config.toml
num_attention_heads = 9
rope_theta = 1000000.0
init = "trunc"
final_lr_fraction = 0.0
Each number is 50 + 15 x the weight over its row's rms, rounded and kept within 0 to 99. Layers, rows and columns count from 0. The size before them is the row's rms in percent of the matrix's.

# down: layer 2 MLP down (transposed), 2304x576, rms 0.0347, rows 683-717, columns 320-383
# gate: layer 2 MLP gate, 2304x576, rms 0.0347, rows 684-718, columns 320-383
# up: layer 2 MLP up, 2304x576, rms 0.0347, rows 684-718, columns 320-383
down683 057:35 59 59 32 44 43 20 48 49 63 55 41 40 71 54 51 57 49 38 25 41 42 50 55 32 55 20 53 50 39 72 32 45 36 43 42 69 44 29 56 65 39 30 26 61 82 72 53 52 41 53 62 33 38 32 48 45 43 57 76 54 55 46 60
gate684 097:58 53 71 52 57 44 65 27 46 61 65 50 53 72 47 28 40 49 35 34 32 30 46 67 65 73 56 67 45 48 38 48 70 60 65 67 66 49 47 18 55 44 62 56 35 73 60 39 43 52 73 38 49 54 63 58 19 32 52 41 44 69 64 46
up684 106:36 50 24 41 56 30 50 80 40 58 59 31 46 48 65 48 53 44 75 58 72 54 50 34 54 16 41 24 66 32 30 54 36 74 44 44 18 69 55 53 42 47 42 45 62 61 36 30 49 49 34 66 34 60 51 64 44 36 70 52 61 56 35 51
down684 107:27 57 29 28 41 31 63 50 42 65 27 33 54 70 61 59 58 55 41 64 63 48 56 38 55 49 36 11 72 29 47 67 30 46 42 32 27 53 57 37 46 07 48 42 84 57 46 25 48 29 33 71 49 59 59 69 42 54 52 66 51 55 58 65
gate685 074:43 53 62 38 50 58 58 75 37 46 43 42 40 38 65 67 31 75 26 69 33 51 56 21 28 48 65 83 57 63 36 46 64 36 53 47 50 58 38 47 56 44 76 63 66 49 62 57 63 74 41 50 33 33 60 60 57 38 34 77 57 68 61 57
up685 076:67 55 43 77 64 58 49 27 54 58 50 56 49 65 58 44 68 25 63 35 64 39 37 63 88 48 54 17 53 24 42 51 45 58 65 51 45 46 52 66 55 56 40 32 33 53 45 34 57 55 52 48 45 57 35 37 52 50 61 48 43 37 44 40
down685 086:49 62 60 35 50 55 56 36 66 54 60 54 59 56 55 40 39 47 58 53 40 64 46 70 76 61 78 20 56 34 49 61 60 95 35 35 56 59 40 64 35 34 49 56 28 38 66 39 80 76 61 45 37 30 38 50 46 46 70 68 44 78 55 51
gate686 104:24 68 28 70 44 16 47 47 61 18 58 16 58 63 31 65 26 41 26 38 35 56 50 38 53 45 42 54 33 54 76 68 49 43 37 71 72 44 69 61 43 37 51 67 55 63 16 26 79 43 42 51 85 38 62 58 31 28 22 28 58 88 61 57
up686 092:40 66 47 45 51 48 70 62 51 40 47 73 80 33 45 38 56 58 35 46 72 44 44 58 55 51 45 67 31 60 66 26 54 60 49 63 55 48 42 54 60 57 60 65 68 47 37 67 74 33 55 60 57 43 43 38 39 22 37 40 79 56 41 54
down686 103:50 65 65 41 37 74 66 62 36 64 51 39 63 70 22 29 71 65 27 44 68 47 65 35 72 55 54 34 39 69 63 00 52 34 58 38 61 71 24 73 58 65 72 31 67 75 55 83 60 63 43 57 33 67 83 32 46 52 69 44 62 35 52 48
gate687 094:23 49 55 34 62 47 61 68 56 49 32 44 45 24 37 37 40 39 31 45 69 76 45 29 53 76 43 49 33 24 55 98 41 52 30 56 51 36 53 69 38 45 66 62 36 47 43 47 44 34 39 66 37 36 41 76 61 54 51 57 49 27 36 30
up687 098:58 60 69 67 50 22 35 45 66 61 58 58 62 56 71 40 60 48 69 64 56 31 36 71 45 00 42 45 56 74 30 40 26 62 71 46 57 66 51 41 61 60 45 50 65 63 33 34 32 67 51 50 61 68 35 29 66 50 45 54 69 81 61 43
down687 102:60 75 55 61 59 52 44 34 46 69 46 76 63 51 52 48 52 61 73 32 54 17 39 56 50 12 30 45 62 55 38 39 46 70 70 40 63 73 62 52 53 59 44 29 57 71 65 47 29 66 58 46 45 68 33 34 60 33 44 52 59 77 50 70
gate688 130:67 51 50 66 36 49 58 45 55 39 65 10 83 55 65 61 39 59 38 65 55 53 63 72 59 63 47 66 48 39 43 42 27 60 41 70 32 54 78 35 59 58 49 45 43 40 55 46 63 66 52 38 31 54 55 60 57 20 33 53 38 61 65 48
up688 123:39 54 46 39 72 54 44 53 50 48 42 90 13 25 35 39 60 41 61 38 49 38 36 28 42 37 62 27 51 64 47 52 73 48 57 28 61 58 27 78 51 48 42 48 58 62 48 45 37 27 56 72 60 50 49 33 40 93 63 42 61 49 36 63
down688 114:36 52 33 50 61 69 57 56 61 32 25 50 29 51 45 73 39 54 40 58 74 45 44 39 34 65 83 56 66 66 59 37 40 55 61 45 37 60 39 72 40 36 40 41 59 81 75 39 44 39 75 74 55 65 57 31 39 57 49 25 56 91 47 65
gate689 094:41 51 62 45 62 40 37 33 30 62 51 42 45 58 25 23 56 46 40 24 66 42 51 62 40 51 48 33 64 72 60 51 70 50 31 55 57 45 66 46 40 61 63 77 18 67 20 39 61 49 35 25 45 25 22 78 42 67 46 35 35 40 52 48
up689 094:39 42 56 55 59 31 48 43 28 76 59 39 54 49 33 34 68 47 22 22 75 29 52 66 45 58 58 40 60 71 51 65 69 54 43 48 46 52 61 50 19 60 62 81 22 50 10 47 57 61 30 38 36 26 27 88 44 68 55 25 40 53 55 60
down689 102:55 59 58 46 56 50 53 48 35 64 65 45 45 34 40 43 52 23 38 42 79 45 48 45 25 42 49 47 26 52 73 48 71 30 34 40 37 43 31 49 52 45 31 65 29 49 14 69 53 54 55 33 53 33 43 57 48 51 36 19 22 58 54 67
gate690 119:31 40 50 72 70 45 70 28 41 25 23 69 39 35 41 63 42 27 37 61 42 55 21 34 54 65 45 43 71 28 63 30 38 43 50 47 53 43 39 29 80 49 57 69 60 46 34 63 42 77 44 40 28 44 28 74 71 36 48 53 21 30 70 31
up690 131:44 30 69 35 61 39 67 70 44 52 58 54 49 29 35 68 73 47 61 57 79 47 63 48 46 77 47 53 67 32 36 52 45 29 47 70 49 80 32 31 63 50 46 52 45 37 52 26 59 41 81 40 27 43 30 88 61 38 57 39 40 48 32 35
down690 122:36 10 63 45 47 43 75 60 36 51 48 56 56 43 41 64 64 48 29 50 68 60 63 27 51 63 23 36 67 45 35 33 48 16 45 84 62 82 55 22 47 42 61 52 64 28 38 42 52 23 78 50 32 43 50 91 76 35 63 38 36 46 29 46
gate691 144:31 18 72 56 57 50 52 19 77 46 29 55 59 52 23 37 48 53 40 34 44 66 58 66 60 35 46 38 59 33 60 51 50 70 31 20 56 69 33 47 62 69 34 33 50 28 68 58 43 48 30 56 40 72 32 44 48 55 35 50 85 50 45 73
up691 116:64 68 46 51 51 30 73 49 35 44 51 43 45 43 67 60 61 38 51 61 39 31 36 29 41 59 56 46 48 56 41 43 52 54 66 64 39 43 47 70 53 43 70 69 59 78 53 19 48 45 70 66 62 24 65 52 48 28 47 61 16 50 66 54
down691 109:29 57 66 67 46 52 46 30 80 46 44 54 38 60 47 31 51 41 60 58 42 73 46 88 26 36 43 16 71 52 60 59 58 75 45 38 48 86 44 39 52 83 65 06 56 49 73 67 38 47 47 60 22 42 31 46 30 36 49 23 94 65 43 75
gate692 096:27 46 30 32 37 52 29 10 43 46 29 47 42 45 47 48 46 74 71 66 44 55 49 19 35 55 66 55 66 54 24 25 30 55 57 49 49 39 44 36 74 31 74 71 46 31 53 38 36 52 69 82 25 61 39 55 77 28 42 43 47 58 58 07
up692 092:51 31 38 63 39 49 42 57 42 30 38 55 51 26 60 43 50 70 31 43 60 48 52 60 33 54 72 71 45 44 47 34 48 49 59 28 46 45 66 30 47 22 66 61 61 21 74 60 28 45 54 63 30 62 71 78 58 13 58 48 36 39 56 48
down692 098:71 21 41 76 55 75 65 61 48 46 38 74 76 55 61 68 39 62 19 34 74 56 48 52 77 41 49 50 37 32 49 29 74 50 53 38 55 45 66 57 48 48 51 41 77 19 35 78 38 52 38 58 58 38 69 69 38 59 50 53 35 59 44 67
gate693 124:54 55 60 46 65 53 55 53 34 54 43 57 68 29 61 39 10 34 66 64 36 51 55 41 24 63 64 53 52 55 50 56 62 47 38 25 34 52 43 56 49 62 55 31 33 74 41 26 72 55 27 41 49 34 79 25 51 66 33 71 21 63 60 24
up693 111:68 46 48 46 59 50 48 58 68 65 60 42 50 80 44 45 87 63 62 47 47 42 39 63 52 29 48 42 47 64 55 33 43 56 57 49 47 50 54 45 52 47 63 65 74 23 52 59 40 19 82 62 52 51 28 77 68 40 58 19 66 29 47 69
down693 122:67 48 67 23 58 46 55 63 65 58 61 50 41 65 52 56 73 42 76 36 63 69 48 55 70 39 58 46 32 59 54 34 48 87 60 60 71 56 29 24 73 26 88 47 58 46 68 62 41 40 55 60 26 33 63 70 33 59 71 46 90 46 60 66
gate694 056:73 66 37 41 50 55 55 39 53 63 42 49 63 46 09 48 51 30 55 49 74 17 26 50 31 56 36 23 75 43 36 42 70 54 28 68 38 31 53 41 18 65 53 51 60 29 64 00 37 65 53 40 64 64 57 66 28 36 82 30 53 59 33 48
up694 055:59 52 55 47 38 52 19 36 45 48 50 37 64 48 53 63 62 53 45 55 63 47 64 73 61 46 51 34 32 24 35 57 59 49 44 35 51 40 58 59 67 62 36 48 39 66 24 37 58 46 61 74 47 49 73 43 34 47 71 49 28 61 36 65
down694 056:39 68 60 38 38 63 23 57 45 54 42 72 36 50 55 46 62 70 45 34 67 63 38 40 62 08 42 65 31 95 56 57 41 36 59 22 63 45 51 46 48 34 36 62 40 40 55 50 54 46 44 60 40 24 56 54 52 44 56 45 64 53 47 44
gate695 063:60 60 21 75 34 34 47 68 33 43 37 24 46 60 50 23 72 22 39 60 46 52 64 51 78 87 44 31 31 52 63 52 70 52 52 64 40 55 46 21 50 39 41 51 64 59 57 73 33 54 36 49 71 40 62 56 66 13 62 51 48 88 41 61
up695 069:45 53 52 55 49 46 59 21 70 57 64 40 27 36 45 70 52 78 33 45 47 39 48 49 58 17 57 35 49 48 38 53 90 36 32 25 56 71 68 59 74 19 59 57 29 54 48 54 56 35 74 19 65 64 69 61 65 62 31 34 73 49 69 47
down695 068:44 51 43 53 44 33 69 26 60 57 53 38 41 43 17 41 59 52 54 58 52 38 64 67 55 26 55 41 53 52 43 37 52 33 28 61 48 64 58 68 33 40 47 58 67 61 61 40 74 37 87 54 72 72 73 36 71 76 42 32 82 62 59 31
gate696 130:48 60 60 68 70 49 61 69 52 68 49 91 56 47 62 49 36 35 63 47 43 51 20 56 51 34 34 74 44 24 51 65 39 84 57 64 45 50 70 67 54 25 42 47 71 47 61 36 31 42 45 64 90 25 50 49 57 35 36 54 29 63 70 63
up696 123:55 36 51 32 27 47 45 24 53 32 46 15 40 54 35 55 58 70 40 48 50 52 82 41 45 68 68 28 65 70 52 44 58 17 44 43 53 60 40 30 39 80 62 60 26 59 45 63 57 59 60 37 14 72 45 52 52 56 60 48 72 40 32 35
down696 122:54 46 68 34 44 83 48 68 56 68 60 66 47 69 47 57 17 54 32 33 22 58 54 29 55 57 40 32 39 46 47 68 53 35 50 37 64 67 47 44 34 73 38 48 16 71 46 63 56 12 38 39 41 80 62 60 57 65 35 71 76 13 48 53
gate697 088:51 49 48 46 22 66 47 30 31 34 68 39 22 70 37 51 21 56 52 52 62 63 59 17 28 92 40 60 47 75 36 67 90 51 53 36 48 47 34 63 24 65 64 12 58 42 44 58 40 78 27 58 58 63 61 56 49 47 74 45 62 60 36 47
up697 093:41 49 58 66 16 63 61 31 31 32 60 16 35 45 37 44 39 48 50 71 45 47 79 08 11 70 38 56 38 60 44 56 59 40 53 37 36 54 35 83 40 49 65 18 58 38 43 60 32 61 38 39 56 71 61 44 60 39 89 40 50 53 34 34
down697 101:45 47 46 57 41 67 25 50 47 36 63 34 41 38 35 39 62 42 47 54 52 67 75 14 56 55 40 48 77 55 41 52 77 39 41 37 43 62 41 91 57 37 42 00 38 48 55 73 34 52 49 35 44 74 77 39 63 45 70 39 44 45 57 10
gate698 078:18 51 24 59 30 72 36 51 20 55 57 47 62 55 65 59 47 61 50 59 47 68 50 55 66 35 65 51 67 61 66 89 59 58 61 24 64 58 47 82 49 30 49 33 49 29 44 40 33 38 43 44 45 41 69 43 51 51 75 40 49 48 43 49
up698 079:42 32 34 56 34 72 65 53 30 29 75 77 72 75 50 67 35 60 61 51 34 64 59 52 70 33 71 30 44 60 49 68 44 47 52 61 50 73 30 70 45 30 43 51 29 65 38 51 30 71 40 33 29 62 48 79 59 49 41 55 58 75 67 43
down698 083:17 40 55 61 19 81 34 56 49 39 84 48 52 42 70 46 35 67 42 62 51 47 21 48 65 40 61 19 35 51 59 55 42 51 81 41 49 77 44 92 64 35 33 26 56 28 38 44 34 83 44 39 58 44 45 78 45 69 61 57 62 65 17 56
gate699 146:58 69 45 52 61 49 25 38 13 74 61 59 28 56 47 20 42 64 66 35 47 66 49 54 43 56 50 40 64 61 35 74 78 52 50 36 61 47 58 27 59 53 58 43 45 44 39 49 86 44 27 60 51 52 73 68 65 52 59 61 68 55 37 41
up699 132:64 78 48 46 66 54 35 41 23 70 66 60 28 41 45 21 59 77 71 33 57 68 54 51 45 56 44 49 60 66 42 56 90 42 56 43 58 57 48 28 51 53 61 52 53 35 42 39 86 39 42 52 48 55 87 67 58 53 53 59 50 58 38 41
down699 125:74 71 62 50 58 56 54 58 79 38 28 53 36 48 57 23 65 56 77 41 40 68 62 64 57 87 52 31 41 71 73 15 54 42 48 54 46 54 38 50 53 30 75 51 41 32 47 35 44 50 58 36 61 28 41 30 34 33 43 60 37 59 56 67
gate700 119:51 70 67 53 34 76 11 51 56 40 81 68 15 44 37 43 53 66 34 58 70 48 32 75 60 41 56 50 59 56 32 41 56 43 42 67 76 30 62 30 50 67 50 69 34 61 37 47 46 84 53 60 50 07 66 66 68 65 60 59 64 53 48 48
up700 112:53 40 42 42 74 35 66 53 45 65 13 32 76 56 65 56 60 47 73 39 32 60 67 33 32 53 47 45 46 44 59 74 42 56 65 34 26 63 62 67 49 33 48 43 71 39 63 53 51 20 44 52 54 87 42 32 27 46 35 38 34 54 51 44
down700 119:46 47 46 54 49 34 88 39 46 55 31 57 45 41 57 59 55 30 51 42 47 63 74 22 60 70 33 27 42 60 66 30 48 23 75 27 38 36 63 35 58 27 65 40 52 34 71 60 70 50 16 41 57 37 60 45 44 31 35 67 30 28 45 38
gate701 092:38 36 53 48 13 44 29 44 47 42 58 67 18 63 42 38 40 50 60 41 43 62 49 50 27 68 47 50 59 26 31 60 59 50 46 66 64 59 44 36 56 52 61 61 66 42 36 17 22 50 26 45 81 32 76 68 48 47 21 53 49 42 44 35
up701 087:44 44 76 65 48 36 39 36 30 38 43 24 15 90 27 53 40 46 54 51 08 56 63 44 52 37 43 62 85 13 27 49 42 43 32 33 63 38 65 55 57 64 45 44 43 46 69 52 27 33 40 52 65 35 87 64 40 66 31 43 37 45 37 56
down701 097:24 33 54 56 29 15 35 29 58 48 50 53 08 73 35 78 36 57 33 41 33 62 31 62 69 47 30 53 14 24 51 60 38 36 61 58 67 55 79 28 46 53 35 57 42 48 61 49 48 43 28 47 50 37 81 59 43 73 26 47 46 64 53 51
gate702 144:51 61 32 26 60 52 59 36 79 22 35 34 21 38 51 40 28 58 37 30 55 81 51 54 72 25 40 64 59 92 52 68 60 77 23 63 53 59 19 45 72 48 58 13 27 61 40 71 35 66 66 53 36 78 47 49 46 60 30 38 49 70 57 58
up702 133:49 58 35 25 56 52 64 39 85 25 40 28 23 47 53 45 28 49 49 25 70 72 43 44 72 14 46 61 46 89 50 57 57 74 27 74 53 61 16 52 73 51 50 16 34 52 46 87 31 59 68 59 49 73 42 51 52 66 39 34 44 74 55 62
down702 110:76 38 58 34 53 52 50 39 70 42 36 61 38 36 48 49 47 53 54 32 69 49 23 48 54 21 58 43 59 71 63 56 24 57 26 58 46 56 70 39 56 25 26 39 67 53 50 89 51 49 76 48 44 49 34 37 25 68 52 77 14 42 53 68
gate703 050:60 27 76 50 39 68 50 52 30 46 51 41 67 42 64 25 47 67 31 58 43 51 21 58 52 69 45 46 52 29 59 63 46 45 63 74 63 45 46 55 74 48 60 31 37 43 70 33 84 31 49 71 93 26 54 53 64 60 47 52 46 68 61 41
up703 048:65 38 55 44 42 61 51 64 34 40 83 76 37 23 46 45 15 58 43 39 60 36 34 64 49 25 65 45 51 64 60 55 42 47 50 32 51 43 36 59 41 20 55 64 58 17 29 52 71 50 41 35 51 20 08 45 87 61 19 47 59 63 45 59
down703 046:43 41 28 26 49 52 83 40 39 26 27 43 51 98 33 54 40 50 75 67 75 42 43 68 48 48 39 48 51 54 53 57 43 61 44 56 53 26 39 30 31 42 31 73 60 53 35 68 59 76 43 43 52 56 78 70 40 42 26 39 70 58 43 61
gate704 046:21 64 41 78 47 52 47 41 40 32 60 58 41 70 37 50 35 46 80 31 41 56 50 35 33 34 28 28 54 66 55 52 45 44 32 29 37 45 54 50 40 58 46 35 37 60 61 42 43 23 75 49 51 37 94 35 50 38 74 41 44 47 35 59
up704 047:29 62 40 64 46 39 30 79 47 23 35 41 54 47 38 64 33 45 56 38 40 56 49 70 37 40 33 28 64 61 67 57 54 21 43 40 43 54 40 52 24 44 60 40 53 56 40 30 22 50 65 49 61 46 53 34 51 44 56 52 51 42 47 65
down704 045:30 55 74 26 66 46 13 25 74 50 47 52 52 48 80 08 56 60 46 61 39 19 50 25 53 31 41 43 66 61 36 50 44 84 45 64 60 52 81 72 65 57 54 43 48 56 17 48 68 46 38 36 66 51 59 38 50 83 42 64 63 65 56 47
gate705 140:54 65 57 49 46 65 66 59 48 55 39 59 36 54 53 33 72 36 34 66 44 40 53 32 57 21 45 42 59 32 28 34 55 54 45 34 69 49 16 67 59 43 67 48 55 50 67 41 19 54 43 71 54 63 64 52 69 34 50 73 52 33 43 52
up705 114:38 56 50 49 61 66 53 23 42 55 28 61 43 74 40 46 42 84 30 60 67 40 57 54 48 64 43 51 56 29 40 36 38 88 55 26 64 24 23 31 49 48 51 41 52 59 49 33 49 39 43 49 45 68 63 82 53 45 47 57 64 34 37 47
down705 127:48 64 49 39 75 66 76 35 46 62 56 48 29 52 47 46 64 50 36 48 58 50 55 47 50 39 54 46 50 16 45 57 35 67 44 40 68 50 02 49 61 63 73 36 44 53 68 57 18 50 43 64 53 65 49 54 68 42 44 54 76 33 49 60
gate706 057:42 66 94 35 34 36 49 38 45 16 82 83 57 44 56 39 40 73 38 75 46 35 60 47 48 34 39 58 54 49 19 32 54 40 56 70 42 45 49 32 49 47 49 43 62 57 42 56 44 54 32 81 25 74 62 48 62 34 79 51 64 54 59 43
up706 054:07 63 51 34 35 38 38 64 46 07 60 71 51 61 62 45 39 69 53 60 35 53 60 53 64 18 35 48 23 66 28 48 44 51 44 65 49 42 49 33 55 29 67 55 43 68 28 48 52 78 59 33 40 54 29 48 54 52 75 30 81 48 48 46
down706 059:42 52 35 56 59 39 39 88 49 55 24 14 57 64 36 50 43 60 72 61 49 59 46 34 59 41 50 56 39 76 48 41 67 67 42 71 32 52 74 42 43 40 35 60 52 53 41 49 53 67 41 49 40 40 31 46 51 54 71 62 38 75 67 66
gate707 118:65 55 50 38 60 52 70 05 33 80 46 64 33 62 55 48 22 05 49 38 39 27 56 38 44 56 47 48 71 32 59 67 55 70 42 65 56 46 28 60 71 60 64 68 44 38 53 36 27 55 48 44 15 59 06 43 51 43 40 54 30 57 73 70
up707 107:46 67 46 30 31 36 55 24 28 71 61 61 28 60 35 67 03 43 49 42 29 32 47 47 49 45 29 63 50 30 72 55 56 57 37 28 53 30 14 49 54 53 54 53 38 32 34 52 32 60 46 53 34 39 31 54 45 71 74 47 35 52 48 48
down707 108:41 63 55 33 20 76 47 60 49 59 64 46 17 52 46 66 28 57 17 53 37 43 47 71 40 34 43 54 61 46 70 38 43 40 66 31 43 39 15 65 43 31 71 44 44 37 37 51 53 84 56 45 27 35 60 46 57 58 55 50 43 42 34 59
gate708 130:39 34 59 72 63 62 53 54 71 43 29 55 60 40 43 72 39 41 64 45 50 67 55 32 59 51 37 45 64 30 26 57 60 61 34 37 59 43 50 42 56 33 45 45 37 60 54 62 36 27 72 51 45 44 57 48 35 29 44 37 42 31 30 33
up708 125:46 29 54 76 60 63 36 44 74 36 45 43 51 55 39 59 39 60 58 45 45 57 51 33 56 62 35 46 59 34 25 63 61 65 41 45 46 59 59 41 57 47 28 52 52 48 47 74 41 20 78 57 51 45 56 46 38 30 44 21 38 36 37 43
down708 120:46 36 31 73 50 66 48 28 60 39 43 48 58 52 33 31 58 50 51 67 52 48 63 35 33 47 28 25 37 26 31 65 71 48 56 55 30 48 66 27 51 50 31 37 42 75 41 62 43 49 43 72 50 48 43 60 68 59 56 32 51 22 49 72
gate709 070:47 47 60 55 56 39 46 65 43 47 20 64 43 46 38 56 53 27 79 28 40 49 67 45 51 33 54 58 50 88 42 84 61 53 41 55 90 61 30 49 30 39 61 50 51 76 48 39 46 43 46 47 59 46 39 66 48 71 65 14 34 58 40 55
up709 066:65 41 35 67 27 54 56 35 48 46 17 53 54 52 64 28 51 65 48 75 43 27 63 55 53 78 49 40 74 34 60 32 33 31 56 57 10 42 40 17 32 72 41 37 71 40 34 29 54 41 39 60 58 61 43 77 68 44 55 57 88 47 44 56
down709 072:47 52 61 34 52 68 50 52 67 56 14 60 55 43 33 42 57 56 44 71 40 21 70 70 49 44 46 55 49 57 43 43 58 15 76 59 25 42 42 40 53 32 51 46 37 25 30 53 41 32 38 60 35 55 60 30 46 60 45 52 33 36 53 38
gate710 074:65 61 62 52 31 51 37 52 47 52 40 54 52 68 51 46 59 62 32 55 31 38 38 59 66 60 43 58 51 46 42 65 77 52 47 38 72 55 36 44 64 39 57 55 34 46 58 75 38 59 58 57 44 46 34 55 63 47 46 43 67 35 62 65
up710 068:48 34 77 50 18 70 48 43 31 51 59 32 36 56 53 59 49 61 40 33 43 48 39 79 54 49 48 50 47 60 59 59 53 62 27 42 67 51 66 57 66 52 68 29 44 38 28 42 44 69 36 82 53 43 28 58 26 40 43 43 57 78 34 50
down710 075:57 53 68 38 25 35 49 24 62 51 57 44 54 67 89 67 62 50 62 58 27 15 50 52 52 30 55 38 80 61 32 37 45 54 62 41 61 72 54 41 66 44 22 44 48 65 43 46 51 61 65 60 50 59 47 44 56 36 43 36 49 34 39 62
gate711 116:46 41 57 34 75 47 40 73 33 63 56 46 50 51 33 37 25 63 72 49 65 62 64 52 51 49 66 49 80 61 47 34 86 59 36 30 74 56 43 51 35 67 27 67 33 30 23 50 47 48 51 50 26 32 44 64 56 34 46 43 46 35 65 42
up711 117:53 53 30 72 16 56 76 25 67 42 39 53 66 61 63 43 58 34 29 45 36 48 48 45 48 71 34 68 47 35 28 76 33 40 57 75 48 47 82 54 52 42 54 47 28 58 67 47 64 64 36 56 61 75 48 42 42 87 46 57 52 47 41 51
down711 121:69 34 49 75 43 54 71 52 68 56 68 26 67 51 78 19 33 50 36 34 34 42 65 29 32 52 46 49 40 57 50 60 60 30 27 48 58 63 71 38 66 42 36 42 34 53 31 43 66 65 33 43 69 87 43 68 56 65 56 35 65 37 47 55
gate712 089:79 42 51 75 39 41 28 37 65 31 42 56 65 72 59 30 33 35 27 79 58 57 61 43 42 41 52 47 52 54 47 38 65 50 45 52 32 73 55 54 63 39 41 43 60 39 66 42 59 42 82 63 51 80 23 63 48 47 53 35 78 55 53 44
up712 103:56 08 51 50 65 59 49 55 57 25 43 79 46 60 57 25 40 43 42 60 32 46 53 25 38 22 72 21 62 64 51 41 63 59 82 71 35 58 52 68 51 37 44 52 64 52 23 44 64 66 47 65 63 70 48 58 83 49 63 56 49 55 75 44
down712 107:26 21 69 55 71 53 48 34 62 27 37 74 55 59 70 41 13 35 44 44 38 55 62 28 42 17 58 26 61 64 42 49 56 60 85 48 46 54 51 55 59 45 52 26 59 56 33 56 52 41 40 66 45 52 50 50 76 66 62 65 50 67 49 27
gate713 071:44 51 49 39 55 69 57 83 39 33 54 73 63 62 31 68 22 53 43 68 46 62 61 61 47 70 51 56 54 33 37 48 45 44 45 71 47 46 61 44 56 40 63 42 37 62 50 73 58 50 53 72 47 67 42 80 53 18 66 55 33 49 33 44
up713 070:59 59 46 58 67 34 51 51 42 66 53 46 53 45 75 40 54 35 40 46 72 25 34 68 69 43 49 41 64 79 66 45 68 56 69 46 68 26 39 56 30 58 36 70 52 42 34 17 30 46 48 61 57 16 47 28 50 60 64 54 63 68 37 30
down713 078:62 30 60 32 36 48 58 44 51 79 30 50 78 62 91 52 42 16 48 61 72 34 53 51 75 61 54 39 60 80 70 41 48 72 44 78 46 18 48 61 70 57 52 73 36 61 45 20 35 42 58 71 59 47 52 67 50 51 54 59 52 39 46 19
gate714 110:34 34 54 65 32 85 42 53 32 20 70 45 23 45 49 55 44 41 61 50 53 33 72 39 46 43 41 08 52 71 30 51 40 51 48 82 63 45 63 38 36 22 38 50 85 49 50 33 31 80 44 70 42 56 34 64 43 11 53 46 59 40 43 50
up714 102:71 62 46 27 71 27 52 54 69 94 24 38 80 39 43 43 66 64 45 50 39 55 29 56 61 57 52 93 58 25 74 55 58 58 53 27 48 34 51 61 69 70 67 45 20 54 39 53 67 25 56 34 54 52 69 37 53 83 42 52 48 63 69 50
down714 106:47 65 39 64 56 57 30 42 65 75 54 56 59 87 30 33 66 75 48 47 36 59 37 69 69 53 71 50 77 45 52 50 46 67 49 37 27 45 34 48 67 72 58 57 29 49 31 50 56 23 52 30 50 36 67 53 40 56 48 50 39 58 73 50
gate715 089:53 69 31 72 51 58 79 33 54 57 52 65 64 68 53 59 54 63 35 58 40 55 26 41 57 57 74 47 62 48 41 38 41 23 61 46 63 59 65 52 51 48 48 74 47 58 18 65 59 51 40 66 60 61 61 75 61 60 59 58 65 47 33 67
up715 083:49 21 43 50 52 43 44 65 32 51 38 54 33 39 41 31 35 33 75 29 54 46 36 43 42 37 47 43 39 51 68 61 49 51 36 50 47 44 44 45 56 52 47 30 62 35 74 46 58 65 63 23 54 52 50 13 45 46 32 27 49 60 66 27
down715 098:45 26 51 19 52 45 30 45 39 51 43 76 50 26 39 36 14 46 41 53 48 36 40 53 47 45 10 41 50 35 42 55 62 61 24 30 36 42 24 71 53 57 58 36 81 20 84 50 44 66 53 16 38 54 39 49 49 50 56 37 57 59 65 14
gate716 117:37 37 44 46 35 49 67 46 34 21 40 62 54 71 45 39 68 29 31 79 55 59 59 42 52 38 66 47 55 56 09 85 82 48 29 72 30 41 50 62 50 48 43 61 20 41 43 67 72 48 55 52 53 42 57 38 51 54 43 64 64 43 56 50
up716 110:34 26 46 44 33 52 65 43 38 14 37 63 48 67 52 44 68 28 27 75 61 58 62 41 64 37 57 51 46 57 11 84 80 57 36 74 35 44 56 57 46 39 50 62 16 38 42 59 66 52 59 58 49 36 48 52 49 51 57 64 55 44 46 58
down716 115:15 39 75 39 35 49 66 52 31 32 30 56 43 63 56 53 76 45 57 43 60 50 52 53 46 47 46 37 55 33 26 63 68 43 48 59 45 34 35 61 42 39 35 51 05 28 40 37 54 59 69 48 65 26 53 31 30 37 51 64 42 30 28 76
gate717 077:57 67 46 46 59 70 73 39 53 40 63 31 37 78 68 60 47 66 40 83 67 65 50 30 64 66 45 38 57 67 46 36 45 33 55 38 24 53 80 69 46 70 49 49 74 54 41 42 43 51 64 76 51 55 24 34 56 66 52 27 53 50 28 64
up717 087:55 53 68 52 60 65 39 37 47 55 52 22 15 67 64 69 74 64 48 48 71 37 66 40 29 46 28 53 44 66 39 20 20 56 52 23 39 47 61 54 62 60 54 17 60 50 54 49 51 58 55 67 69 49 38 63 59 58 69 33 29 42 18 62
down717 085:53 43 56 48 64 74 42 33 32 59 63 50 47 64 62 54 80 55 52 46 71 27 52 40 39 50 25 61 47 40 48 41 42 42 70 24 55 43 61 56 57 53 49 38 53 69 54 50 53 37 36 63 56 57 29 43 47 37 75 35 29 53 34 67
gate718 120:43 47 61 23 59 32 59 58 64 68 69 57 30 33 49 55 55 29 55 26 47 27 72 71 59 58 54 31 44 38 44 57 55 41 42 27 60 61 44 65 74 38 44 49 46 63 44 35 41 41 61 66 54 60 63 72 30 59 44 41 44 54 43 59
up718 114:58 50 49 26 57 42 54 54 59 62 66 65 32 33 43 59 59 25 49 20 48 36 76 66 52 52 56 32 44 39 39 56 58 46 46 19 70 58 48 64 66 35 41 56 53 67 38 33 38 47 61 64 51 63 59 74 33 66 47 51 47 52 45 59